Each number is 128 + 24 x the weight over the matrix's rms, rounded and kept within 0 to 255. Layers, rows and columns count from 0. Numbers have three digits each.

# down: layer 7 MLP down (transposed), 1088x320, rms 0.0486, rows 475-574, columns 200-239
# gate: layer 7 MLP gate, 1088x320, rms 0.0563, rows 476-575, columns 200-239
# up: layer 7 MLP up, 1088x320, rms 0.051, rows 476-575, columns 200-239
down475:142150133118095109157205129120084132115097103101108124137169126135131096130096178123154098156150091150174101126109114141
gate476:081136179156121073125111088127108137132119173151113102083103122121131126127111126132139165119131139132114151113084142073
up476:121131137143089097080135113126063128138154132153108113114173139137164141097148157103167102142125113136102110142129152104
down476:146102125108191116148162144088105130074146112174134153144162069143174165129152127132154160130133125103116130127086139106
gate477:091128100134103098111136135113139091109111122110104104086157134103130104127135109129126117160156127161091142160103115112
up477:131130089116144107172115140171147099108124112172150141143119155117066090178068107114154123149154134139085137137149143114
down477:175128116120129108160111153120143094123117103155123111098109178106161117149106117105108143127069140100132100105064180169
gate478:107145178147120090116150100126119136120088101138116135137149138119093124132111096137138122130151084120126107109104099123
up478:151123099104100164156115134109136105144134131096152101108107130140135129151118096128146136166110119129136104164176132152
down478:139148129117140072108144136146128119152149133082129097142189105123132143137102120094128104076128136140140152098110115106
gate479:101125127127113183105138099145169125175096129134116096083122106108132133121123088095130128161095158126123122167123170136
up479:140135093119140124129146154102114167107097177130108160121112138119149122136120136127074123143154097125105157105111103161
down479:135114138145130105133116134154099166123111104155134119129151138133151115104142116102145123136168095147125107174132122145
gate480:132109127155120142130148097084120120133121125132130150125142133142166168122158164170140153168166119076127079137163109138
up480:131131160139112140127105117075113105115183166111131057141111121105167100133099105109105131147108136165138086164143108110
down480:139183152081155122105180171154104091103150125135098150107100159081126125122136123117126100117132112137088145138132124160
gate481:088155118147114119126120137181143122111142122109129129154118127091126117117162106108150144136122134108111146109112097106
up481:158155099108153162112158089097115141168150128129150109101138193155111100144116116137104106111099104134138117125165134162
down481:137131134125122140114144129129101156116144154159136111094061143113131149147184121105146102151104098124133122131108096128
gate482:127116141141128143163084144154143132130145093166186166090141105149113087138140161100096115147150165119098149115116106134
up482:152155102121134117129159097128134131076114211124159177144171090153111147127150102097104067125132173155081096082141077116
down482:122096098108174087141146144141119104168160132150131152092113130106173131057101116118116139140115101120142158133160120135
gate483:155155162130173120065159120155147116125100144125126157131138155095130134135146128108127100134103120102069160134155093086
up483:154172140141191147123135150139145136143122105101120138152090135138121120142156129083093116119144129161124118145143166141
down483:148118089100097143173093155116140111153124145158084109126104133122113149122144135142104170091203165150116102181167136133
gate484:119134136120149137154095126122138099110116138152092151149127119131131138107111145100106092125161114064143106111139136141
up484:105086142156123115117096105142145096151112131141109095116133150111119118136117150127088135120147105132131107128138123130
down484:154162153153162074123115150127121138135135126148154114116115112141130167145090132116151118119150093182151095126132167128
gate485:134106128164116109123122102128116071162125113121120113111108096085119138165181130123049118153148137109099148079130096126
up485:158153128110126111124094147116130120087142142134179136138171117144105187114145123123105091127114137107109131112154101156
down485:148091176104170107116115119088108153125124178141104111165162124169087140111123095093142099133147155105147138136098094144
gate486:104155174137106135083161115116109107104155099159175124105130113124160156132128101152141107166136103127122143151135078106
up486:119132171124118141123124105119139146162092111141179091135101149115150079106150111145117090128119148088157143156138100121
down486:093117159114169094123129092154143125117130117168138132123136126169146133102118079132127104132093173136106113156149124127
gate487:133118111141162155127128106134117137147128099158136119086180133138138118120108139153124098169144155086111125139142129172
up487:108150122133122135095093118129150142124111104148147109122078069114102143117107165148131154128130140129134146107119160119
down487:175164103141182121125158155112106127107156118105160112124074135120130128111089159138127155123109152139139149117134149118
gate488:133091155150091090103175105112116144180160151137157091109151091133181107147097137132142127127142133144139132140123135087
up488:098118089120120126141113139104127164153140125128116115121117099164125128092070117111100125134147148137143147166120136162
down488:087080155135143107108114176135146116179134131130129173056151155175112167113112100101130122131088087149172132163159140114
gate489:099155123146127148168155107145133112108121163126132148120153173122138119165104114134107154131116135075121096142108153096
up489:166142123083131154069133140101151155131183096098133125075148128151167113181119163112107111124108140126149093134111117149
down489:094122116139128093073138160125114143106134152085124154114130064106139110174122146115165087136139163125186097135120142152
gate490:125111128167121096125146100147126149106134170141111117127092156095104117146142113140086135102124144138126095118119136156
up490:091125128137121168182152102092083112140097057121116142115121169140100162108131098095181079154104153114101150149134126145
down490:121165142135123101165094141185117113151110093128152117127160099131117129090130108130154107116141165149125104138099143152
gate491:134123180150092141105104152156136118143136135139140165117112142113105127125136166126138108179138106111114101124143086177
up491:108175125127147146104123095111114084121149096097175146125132119138115126124115132148093165174161129105112105070096093112
down491:118121154104104118134167116138155148122134095155100124087124133173087115095087155112081092104128161084116111136139104136
gate492:109130101104094150134110123124153140146177114085163112114124111139131125142130117156148135136124123125135079128125116147
up492:112187125082141120121137126146159130139138117088152117143131110087109128113126126178151128083116124122168094155153159099
down492:140102147124174113132143126094155125144111135122141145143134106117119172179152131132099111111117141106132153102132143100
gate493:124159127114097162092083092138147111117115137122173106140129140109119134166189140164097172129118116131112182139129158146
up493:091100157098064165112104158129116120124103158146076077061113154137132141101108135081081157105169101132115134182119201099
down493:136150149125167130112155155117109188137118108115131160131152181107098147091125161195134139126158135138111164137131165106
gate494:116128104104074133103140140126143098123111146114115139112158146113169121148115087137158138138085081100150123110099149103
up494:110118097135173105127134122168139119125103091138096101142135104121128150113114110115091125152105148117142067133160141148
down494:141151139126130164156143148158111125173140103198140142116153106151134140082114157140130140117107138147129124164131123115
gate495:125098108134183101135137090080156124106136116131122135124135153128116127137154094121153118124109140137135139095128131116
up495:135139087137148132117101116142152083112147080105151159087161122123042171141133132104116142130162148110129147075107150106
down495:163136097088127093127091130114154132147132155095130127123089097150134135148131080125111149134058087112122137141099116125
gate496:109117126164172138109143133118139153127167118146122100131138167153157098130151127125135151148132082141135105155103124147
up496:156121094134150142110134142138107116136144115133111120112107098123151146074077126073108158121109105119128148125144106116
down496:148156163130165142100128148116147135134113149174117120105124139094130121139103030106117118123108099127229143155123131156
gate497:110166143126159121144127106102156110092143102170098154125116122156105130183124107151130151124114151156122138168075130091
up497:136123161135149157124132126153148112132096123108126131109125163159083112153155144113128128109083133108136105179149148193
down497:154118133120165114123166117161127142122133152139121143158170145139149139146093127119109159126117091109114168164140107145
gate498:141128134153115141131139142091142076121116146132128175148120081162143129142148119097132155104134141122115142132118170128
up498:120131200143158123097136122097103132098159121168145163156190138073144129090142154158128104096155129112133166092133167144
down498:097100163107131124112124117120133162115117122151110092143135139150128107089105106143163125101137150146195145123144106144
gate499:145109139149161132121127151117102129120146077169147157056094150158119081154161136153103148160140146125137104092084128087
up499:134156114170136124129131153101069147142161102160105124111107128134171135109107160126072096136116144136143093126118181086
down499:106110140091122128150113152156119135197141134131132113098134110115134162141113119138128088103114124165136124128109174139
gate500:091115136124152146109137119146137111131152138131126116141105104130087141122139116108124108170138137121168139100084123121
up500:138091155166152135118117153106144101114092060115148107144173149145124093168168156141160121137123146110132151123127116095
down500:130138142121176099141140166134140107092127106101132147146138115141152155120107127107103153128123161099141105111117120121
gate501:103119099140176092094150156124136141130121115164106113095136154147095135114114123095159126131169145116139117150090146160
up501:199121118117137140121138118124180133152108097135124129147117128124074164124115107101130119112147157103155111138128133125
down501:183119147147160112134159078155080191120149108161107083135144091101092114155127100111159117131141139120162128145126166166
gate502:160113125162176127151125088146118106118151116115126143114152177098189150166162148140103111115144112155155150147126136170
up502:147128104176107157125059080162124123137149175105161067128132139147078147123067104149170128144125114141090142131145131080
down502:183119137121110168134127108162153176143113158151171115147158109129121132111104115122133095124136158091106112116113113120
gate503:154123151087137161087129112133130102176136150120121094101145117089123150131138141138133136159141140128136127120160141088
up503:127123045135113093118138120106075104099132150138109155108136132125129138132117160080142100103168121104116135166170129154
down503:088130120160121151178156097173108105146130149105147178177123104110134177138099141109187130091139145141147117114177102167
gate504:153103110129124101104150147132151102116161146147102159084102171097138116145126162163171111130124159139140120147131148135
up504:110129133158109107140128155125140102142144125142137107100095124151142148109135146141155122166120175096163106129129067112
down504:131093128112124111127106160116157152120180136139134159094076113141137147114114141137142097127167118132098122151111111128
gate505:133132142158136119120123086122133109144147107155137092104123125111107109137111089116164177119136099130118128140124106130
up505:104138143134144132115112155127141110114104090142150119136158133121127132106121096138182130096139104094133120110146092137
down505:157112134112121122135103165149133105155108125185149090167139132107125130118116118146104115105136092077139106135166109135
gate506:104140154127087127115122085117147188095093118140105139177112135116071111089129151128164166141133132116157127150148149155
up506:118142183095159139136126125118141079129116154150112132132157119140171103105142135110123129155076125127099132137098122169
down506:168110119126162133121139191146116130118111136153141133180156118074168157135123148137117130134104080114145112116141138140
gate507:142113124177095119144127101142135121116137126139126116107153146128069113121091104154114143135130123135128117146116139157
up507:116108122149103079130119172089138173137114138108132148109121143101122140185094123150129069138118183135168139156129110168
down507:131124107097114139147143147110128160165157151128144127144136131133096125163092121126108123073151147141057121120117133103
gate508:161126099145121177106140120134115095093148111149138149140116102119136118102177123164114132200124124085116157116107140097
up508:101122168135102141104146128134143165165130132079121122122145160134105145123124131098193165137126136138132140106152157140
down508:167102140148133169113106126132122140111115117121132171157125131097135118117149134170134133110092121130137135108163132118
gate509:143166142144129180143169132154129124102150142132146148120140134115124132087157092108122173133100129110128123098106121106
up509:104157154132168111114159127097156132074124095101115153147136132142114131136109137108141132088136176119132127105064107088
down509:145140114117173098141103144140100120130127108099123136156151164143108127151158169125103110114136170162169156127108095136
gate510:127167121135132153076151133142120128124094112086148117101131138122131067154133132173112091135112152160093123108112135095
up510:085131103156194138098144124126149161128105127154113119122126159123143128120114123122155142119140135155165132103129110098
down510:154116147117175126090090116122132118125111165094109137117139147098065104128129137091100120129169147163151164147126107105
gate511:152131155154119126134128121105113107099090162100120164114107122131150130144191131091119112125090099171093111166104108078
up511:125129144113106138085099137092114125110104092122074149112146112100147143135109161084144078113091106127117141151129126152
down511:159126097129097137142143138126103097109122126125149190116122161084133140134167127157137105110080144149201151149126146107
gate512:110091132137117088118132147130103141152138145154129133108103143107128127156138146125105164153143143162112104166101107164
up512:144119133164069121141132130127153137110160122106150150161051129142089130118127122164153175153124078149117145151183135151
down512:104119118155146148120133142149173123137132166133107126154131093106110114155119117124131122179090137118111132146071134156
gate513:139125108170138078125137110122147085100134145119128151134135145131112120194100165116079172154138103144149114095101102064
up513:099135149105111119147125146164151142130106125154095136096114123124078096128143106149182109121102140082119162173112099143
down513:130147145171123092124139132142154123167104133138129130102120106153082115089145136131163112136133119094042143111114131130
gate514:126092136132151101135115128084120120138080141141169136104128132129111127161133145111125110138144136099146095096148119113
up514:134132094160134109155136116111140114087072123116136127114137163108144088130125159109116116142151085123144165143160128105
down514:116106101095163116140134125129115135174088160085139086151134148157134126164160128087110197124143085124123144137166120108
gate515:134138168123207098105135160119148148134152132179114128178112117127146125132162154126144113105134161115130120108117075125
up515:128149138202115135135094154083150169140142159116119115143122123113107166137133088117115140150108105168112123188132107105
down515:104152145139105120146132052102111106100125097111113123114143106102125172108113142124130119102110158094093095091136134078
gate516:163107109155110154136119126109159159102184117121109150133154120125147099170110129164192126139185090148124128145158152186
up516:097124090134106094082092128156116140111158097112173106133105100164094117123094130089193153106169124094122131147127176095
down516:131159173164125150124148144145113095090134087137112135144166148111161137134136118108164151147147151149103094121116123116
gate517:139124106129178152102130130122154165077105182109119166151108169121106107159127133108199131144154103114127141110167120115
up517:097179170170147115116107133114135131108127131122098159132117135124087139153161138116166138094142163192082166105170162130
down517:111089137128100108130170118139121113134143080148120091099145112100148124061148163133137142138142118135180125127127130122
gate518:143103130138065153175097067148133147136183133098144112154144107131108091103141127118130150149134133143133136111147116161
up518:097120120137128129133147125132106104104098109143130153130137144104177127152140134089147143110127095136097159175110120144
down518:143153111126153116129156163131123111125164146111135129131139120118159110131119117142113116097155124128164135110144144151
gate519:095103136193109158124143079127124141134102161129113124111136182157129135114093137124139116094148091158124124115103150134
up519:117146120106111103118135138126137118095073154126114156141132190134130134157108113154099094123129100121077105095139114099
down519:149151140128106139065114151103128145097117125158120135158150071145126112104161118136115148105101178112146081173160073123
gate520:127098183124166100117124142105147150126153131147109152120126150085143134140187132129104125164160145088126133154113115131
up520:114133114181112145144102112194107101127125132103139088196139140157139118135168224126135150122122111178135064102152107125
down520:132134099157086137106136093101107128095113121049172140156104123133132124125119133153169085134121115119082108159131106131
gate521:136122181118105126131156104139163118118146158135153112106086121085121164104123133161097147153127101099121072085120116127
up521:159149067133139141149116111125120106137120147104113121096138185147133116164115138135108125126087063139146154109159164081
down521:131120125145108176139098143148096124119129131143101102117115133158137122149124140156149130113101141145089126096141111152
gate522:116127100162149094072161133094141142113143141101066155096119132128150109128199164119119104135140114185102137106086106070
up522:142139114159145094124110132131120101079124113173137122107118125166110056167176111175126109163121166074143134135103101093
down522:093141131138117130130162136129146149137094128168129143093124163159145130201163174137093118096130161111128113133151132100
gate523:145120110121155109079152105156135143109120139120112122145120134166053095095137127100167141132149153108135112103157089120
up523:086109147080146118072129094099127147127084106154114139122068124130088150103123147113107173175132130134135090136106120101
down523:104128144155147118139125159112132106131123167140120137133165080111153104164183159123122110105120119124108174124144147129
gate524:113083120169115134091137095154116142147114137155121102156130148123117119129132108127121106103180130130118123119102152106
up524:091148165126100135164084114109144104161125165112168111152108101131149179178129159167101175118114104130143139131100137133
down524:077125097092124134105159105148108135109168138142108159085147109101122128113122120117111145145138119098103104100107115123
gate525:142106146135150106092117106151127148123099122127131156130122127136147112140117126106080115139153151163133101129161153081
up525:139126139126140103121123119147137144108162122126166124137163165126120123149111141137108127133127146117136100127126119124
down525:132097118157155185151110121124150134071149142133132118108177124136146129075071120152123124152136151116115119101151117131
gate526:084117098148134156120137127117113150137088142112103157103145165099166110105101110083119124140105120133147156183133142126
up526:136162132157153123127135124155135138192134122114130115153118150148116104112109161113098130144130146180143106166116132089
down526:149122086100160158078126127115146089147128136173123113143126164127125158094142179092121136085161181167198106165123147135
gate527:128170173139152164109135143157121098100145110152192153118131121118141102162119138110102131130086143090132151143101105102
up527:068115098133171130138125116170116095154166136142129089149144151149126141128090119101143119178141145138117112144139130107
down527:099171149129084178163095121148116171130102127137125166129138128100150108112157123109110147133160101143149156106168182185
gate528:133123111150122141095138116164097139151095140116134141130104125126087148166109097116090145161123116155125133143146168149
up528:081121154151114100106122108123140080138085107071114144167094148143127146138124178136107159115154113155094106094133162117
down528:114131148135124129151135117112129111114112119117139138127163119145131107162121154114105117083139108127106133103126085152
gate529:078143138143144074119117114154132109116121124135112142172157100136148143135159120137115105108105172080103114113107127112
up529:086102123123097131128096126103116152123130095114141162114095114139150146126065094111176102129121115122099129124157131133
down529:141127154149133107126127120118129148087132166120139164136113115099126148118130128104115131113136132128138117097138163116
gate530:110126114151161134090128088139067128125080156104147128134111101153110122175111118090129137127147168137127125106148163146
up530:136159140107159128151153145125159102105151110097102140161180132136143120086142160144127085129092147126130140119100107101
down530:103102132147129122119148090130175083123102128138129162108119139137117130134092138133140162122151103139187108151100153137
gate531:133151157131108147134087139140147143130142145129092105089158127105124164179100140148104109117123125139129138108128185082
up531:137175184110167142138098135144077092147144101099125104157126143116079135125100124117137121121122146173092113129131141132
down531:127095113110136129121174129145131108111099140099176084136115125118132159116136162103157105117153135141139136088155144154
gate532:143089131146115114118123115140148104120118067138150098069141155114079133134172126117153147143153109125130111135165133123
up532:117142101126127114145113144169142125145087095160100110103149152119084124106139125142131127152121141115133139142123112116
down532:088132117124109126151141128183105158123121118126113135162149111108145122128120079140149138129129117116103145116139106090
gate533:115098139168111137073137101082118103140130123103125151138135131129103112115157079121123126145118158125105173142150126052
up533:134099158152170148141121126165113150113148109149141127134097124114126155122147129149097167134086133127151144160104111136
down533:152124165132153157100109094139130135140146121140126118132166136145137128148110122144134135129094127125161183088151118086
gate534:118164138121073104140143119130142075096147112171127102155119183144125119149120159144141134133114162136135151120142133135
up534:189110115157142107142097105084102155119158073145121107081079131099178092125166140120127119150126145112145208127141137131
down534:128122131098090120191148130126145104141180097137099110085144138121107148155121118115137120078116106158080156126144128097
gate535:117113142135118119177160122114159118074110128139124102127179145099142069138131095158108091155090090092154128116133121103
up535:158144137127114143110123098102120141108063091122143134087130071139091121155140131095181116119133155127132110133112159147
down535:146173122124108114119112127166132137154141143086159143126120090171093115093148110145112125122107146141069151131118141134
gate536:158122177108100134134099118116131119154123123126134108142144162147134117131107166118149140136166132162135137187135137136
up536:142150152110101112123124113125158123129126129109120130111104130152079102127089134103121136132111112088143126133173108142
down536:149163138169160124116135145120111144117160147083127189139133122154166101186106166127139091123083124161146090090109156130
gate537:122119127124143080102128095131132113146122133126136179146134188119167082157163145185109118151139145136139139075094109101
up537:107110110123099115122119138143147150139118159108143089128129157135159133150137154136154130117131154113130162101124163147
down537:129108150121149175121155129155114137134123127154142143163127166110131143097086108140145123170140113100173157092131132102
gate538:144130145118142148114137123108076104130133118155191146113116135129110110129111135147132134149112121109145147129087083122
up538:110117150115128129102133153071095126153125120119102118130138170095135143128107133150073114094169121172121146108122154157
down538:150128073133116158122131116135122092148123128163144136091145217114152131148166086181136144139097091102114107131139144109
gate539:100147105134163106104138145134107118087170157123123088146126125146154098169142119098108136146136142131108112094139164093
up539:153079138110119104102141122152143146149142135167140141128093127112149131168144089132122158111142076155105126131144117136
down539:114086123159157144112115132118093130131142142173138128166114105140083108131132117162100097119107136141110140106094130095
gate540:116124134116094130133151150131131086108155111129120103134156124078108179131111130149143114145152134095106087123141094096
up540:138122152138131106087127114100136083132147135126082102110087125121139160150137085158133138104161167155120129123175143159
down540:114106134122094142113111149074111094170080109124088064113148103187144121152100104110135106162124129120156130124113115137
gate541:179146100127117138129109120156142140138107127158120112074126105119120128175161137126123096198145129102107116097148115127
up541:130129087134183132101095145142077143106164125165134100142105132124102133132154102101144139107115099140116100142135155140
down541:101110158193138132117155089151111160142114118120129129176068137119110065134123117111155173081169126146171140163168173138
gate542:128145148171099124099095096108112103150113152100130086148146128110141148143144107101120151164104114104090140123143142144
up542:116129169134157118091090121071144083116156123140062119115118094129104146129083101121152120107136107157125137126118117101
down542:077090164143146100132150160119141103114141107150131130114114120183099162128119173139163124127182128126109116122106103126
gate543:135147153148123102127152116140153111112115083141121153126128145096141116126110160144076125122087114175119104092111124107
up543:134183135110098134080136094163144136123147200158111108098108172118135135120154154116106132130157121133132159142125125090
down543:198143126104122093108157105121130106075096106097095124099165132128115114109099129147130151129126139127159124141067114164
gate544:177121137142118111090108100108140126117132132117114170129174115132124117111159141117123133184105127089135117140147092068
up544:113106095077144163128158125159098146138146138134124092154115108143152125157130142136145129115124109099133146119143179138
down544:099167148147100118136139114147156126145159137101127146138156119104130147117108133147123140140127074152100110112114163136
gate545:130097129137118119131125148101113123100146143140132153117162126078140121124151109141122119185148142062113170143127136129
up545:144110111187105145143182126108112126134108122104162080100187146156139142127144081179065101136124125122110091145119145138
down545:077092122097128142132107112097164107156116147134087082124138099107128172129099145170150096142159134115114101100130146101
gate546:126070142062113165104154120108151167159106138098108140155089137099138157093133125122128121112122210129124143113171091121
up546:116159178125111114107104094103117118181106146183147080112156187115105114125130099155148141138134160123121138162134138158
down546:120089113136162153109121131129127127124120096136146119105169155130149159115181149080169127102090131163152151139141135128
gate547:129140138111147166114085140154133105098135165144153120115086109130099149115132097101107149128128135113130170177130131116
up547:138110140125165138094133106111134153089175156128116120094110106130144129115150141117119137134111132126095130138166106145
down547:112189100155115138068150133118164125153151128155104110145186166177148112132114124142137110061112095144160114131132128187
gate548:146104109163138120122082157138110180153154116114102129147140169137158102105129147140111116148153125119122120160130140073
up548:133106169157133135136150126164111159148137170145120132116130135102136111095126136131099124140129109122147106108099134163
down548:137139124126154131142056128138125128185165126098093149145174131089160081120112142157120140120127107124157127093130154118
gate549:146133136139153133136131118123105127132158123116173140124131091114130155147144125144106139124193160145145129121153111175
up549:132107100129117145108121093145130123137166091115118119093107128130089126089109119088116107140122107119120151121135125090
down549:120135108170158135113089114154133161098146125123110158144122156099130141132086106146122115125119158184124140141141152126
gate550:106126167172204116139170134137151134191137124160115147174107124111088141151159146154151180126135141112141150099126118095
up550:166126153138104100114135126083142163128153194148124096141142157145107098133125138105150121143144107165131133132166083108
down550:122175121098110165114092136138129080120113135131127125126149144148113158156139146172129099138131139154144115167128173142
gate551:156196130135115111133115120185150080097101133192098154117106115150101132178104102148121142116131138089120133096118140117
up551:078171145106142129136146130187096115149127183111099112144142166121186163141140133112154162132075130192132110148124146147
down551:076156137120153118152123136153146111115113159135132104130085120164140094123074112146145122094146164115104119164130133120
gate552:123095172107148117155090107171150137124133106118113138098140144114096140174121102084157123139180142132116100136149135176
up552:124108168145119089171112102151140100097131148145137115093127144136141079161136073174133143105122160154123122146071086126
down552:102151124135146097160132136135187106073147106106126145162103156109111114184147118162154095099127132131135123130095128144
gate553:100139134162116155115160121152124146147136139108152110134156159102115162101114132108142074121121143185121162127129111137
up553:043122114130141120112115138126151126119093197137126138072103148162133110138129092129139113156134158167133124095136122105
down553:144107120138163113113128159126134136104108106135121136184123137084137116127176150121126111125152102113137132098098151086
gate554:136140130119155142106125092147123124124109113102133110156139140115145153185133173138075114134129144152151146104174132079
up554:138139099156131107116127108168087073128176128128173094156121134141103118115151134120112105096108150170119102116147108127
down554:098117127132160111106134168123112158152102145175089144072122140117137128154124120093128145132118129124147156133095181139
gate555:127118124141160098099121145166137133157104126134140132128138170103080091141131141132120161157137149151103195131102124151
up555:125144167117133103136168118114105127121101136136145146137159141076121144087133094140137106160148131124144139104108096121
down555:097128125141122120184150126126136146118130132155146130155159153070148114114124147111165131148174112119151151124105152127
gate556:099102135101144154108100137106124137174133071123134117080111139139178108140126118100052138138135150162149124151120100111
up556:107165119097123168107133123141117107115158137094150130132111131120110137158136157129167099138104092118131107139126173100
down556:079135137106133166135073147171049161164154137146129112130184146115119154156108123131101124073115126174210121132128120137
gate557:102158110106133130112100123136139119112100179138122139150179144110125106157122103125143125111146167102121138135124134135
up557:126124170189093160112134101114139116131143097135122133116160142131114165100142149139118072158084095141149136126133130104
down557:112148138147142143111101133125154111099111149119100130156150149086132109157126117108141135145129153123070137138151137153
gate558:124102105083113140134103074091151095120118124139134106083089145108118116134096109086137162131121154088149119146161123121
up558:108096114200133107107096085125101100150133114126078109134138163151134146205155147145106135102091114151107148176101184125
down558:142117074166113090109113093151102070163105106117125129133140172092123095076125117153112126132132170145053157126166167095
gate559:117165152143123169125120123117176117129150115125137096136107069137087130108132089121139125126119140119147096122116141104
up559:175093124097110145145129119086142139120089095126086116135135119128119149141154135104114140190152140124124153120137137172
down559:119141160118114159127099158168121134124148137106154140117118142137128130107102149115117144154137150134104179187106132150
gate560:119147109149120089115160122103123145102094105149113194129130153130131122179132098137116099106125131130114137141130109121
up560:138154131172115160134080140183162123164137139114143149097084126152114114102121087161100122124109132104139107092136151162
down560:130162116148116140151129108133179157184157108091113143099091102167122115116109064115073137133116106143149100147092142151
gate561:125140174124156166097112133143130153111144100126175125139117122070128095115151111131182152165098101116147154109151115114
up561:132178131070137165093103172104124148172188126085159054108136150099168120104147145120162111129168104125147114134157141176
down561:117152099096119171121114190123123121183199128120121091111147110122148126124121122145135133110164129149095097121121137133
gate562:109122160087123157099123079093097143147101146119098131118105139099139133115124143085147144146127116155115134154138161149
up562:098126134145099100109137107163105119132080149169108179120093135100115124111147130130127165139101118144114119138097111077
down562:127132158155113147075108133135171126141077119147123155160133152118099130141150142173180177113127114156170177136154134112
gate563:129083161127110127077166121131114119150120140084134103072111131105157111120156144115117157162109138124128072139131112138
up563:153148124131102150132138130141123109185166138113088123129123146127124156118163158148176166130109142141166094107105106117
down563:142164100106096139095114163092087147140126137131119109121161121157134145108179174127131107118150104096153103147124128120
gate564:136106100156094144131106109128151109131109102100158158088127105138122069110125110121145145146130122102146149109126126141
up564:094140099140127150150143093157113140078144107131148070133124113127145143126124140120139092106126108096102156125142105157
down564:155124112151114082116115097084098105166119124116122134149153139111087133166159115137180122119128104174085132117108172135
gate565:129117101157135116091147090096134100138120144105118131110128139104175131133133135107126137129109153132132172092146153122
up565:134098129117159096173101101099118134156159118145136131118104145119118096127126070159107156136149155143126142146185128110
down565:129148142100176132128094107131120150131137149133109096100048114177084113164150113131100136139156055141118123120129141133
gate566:114145105135131133142152116115125157143126152110099116095112115147134132129150153145127089149135135145116136133138130145
up566:154100142134129084149107160124104136120127108134120124125119141109133155181128126128146139163120137125135143153162166105
down566:111107148124147137161125180119129068116075124138115121136100114131101123115139158112140128170087164121079134153118119122
gate567:060081150098065142093121112120123114179126108120114127107095152136138095140126124122146142166109104192120098173143120133
up567:129177113156115115115138148114121161123179140135106138110152115118170096097121126108104116087125105133107136123151119156
down567:104176104139160103138117122129108157105135145157161165096101112102106128118116081125132103113113066105093122136143130106
gate568:139131110088161121183125129126139097172142080134157170075098115072088139168149078145110117172071112144083162118118123146
up568:119122107103141169149108115152120118121165103094148108158173155108079144125074165081106166119167098152166145139156120187
down568:121119091138089160150163118141185113135137128123113112097104154151121181080114140143135169171122112129114154115126069158
gate569:101153178112159144162144125155091162128143145181137159152126133123149122139095150072107130147099126138104125109169125161
up569:141112134094138145168115161139122166126133109126149107148121110147134126133105134104076096141151135134140102165161116143
down569:123152133120124162102117142114128156129107161113142114155118112105145124196119130122060133100118140143090136155153163146
gate570:120157129133128133145128127122110129100127149144169080121156161136109153090111111159073157170125096133121153130099128126
up570:124155097146111107118140148139109120086113131152112138169102132161131127106130140108114139144113192137126121105090131143
down570:133153144102108119105124147137132117131133133133120145147163104104173158152126167095133148129104080150115126127106148147
gate571:092091073162086097161164142122118096092088144155081135076158131155125146127121130124135157162120140120110142120114085106
up571:130181147141152127144150120122127119089094092141141145122110170131145142127167126108134142198122111100155147164154152131
down571:112117111112114070089146100084172106153138140151122149071118133133100145141108102133109124088165138128155166147150136171
gate572:121133113127097133065119130098134104171127125060120130131142145127116152110147152101145128121122147128110136162139117181
up572:123116121076153122116126142117166095101065136119147160099143127101100141154122149135125085126135123132144127100119141140
down572:134119107148158109106112080072177103097129094106121110122126144117184087113114125177121152142119156122106114176098162116
gate573:117152118141155150070113139122128120151111117134154105097071155132132116158141122112100163115110103130163090134115126117
up573:142156127137184129093060145113143115122129131159121134108112124128112162140133171111106188104138117142141112082139141167
down573:179135127125121105158105109095136150150117106140113133049104156125170165100128063137124092117105110091153127154120133133
gate574:099113111127119119104153131131134122122095107108122133129145150127184082182187084109105087157119131124151151117151126193
up574:126113117160163158118113139160110091136141133095121132134074089129112132166125165175138135107151103083141145083093130146
down574:127137117074099147099135086167158149100138099116124123154155139131145113160137157095120137088098118116115086144133138118
gate575:106121152120092147095148108139128101131112167103142130125135151119129163153138081156163122137100099137134105135124131113
up575:112132148126116147115128114124104149102188158115133158115141108161143153111092152113153109092134108151132117145141128129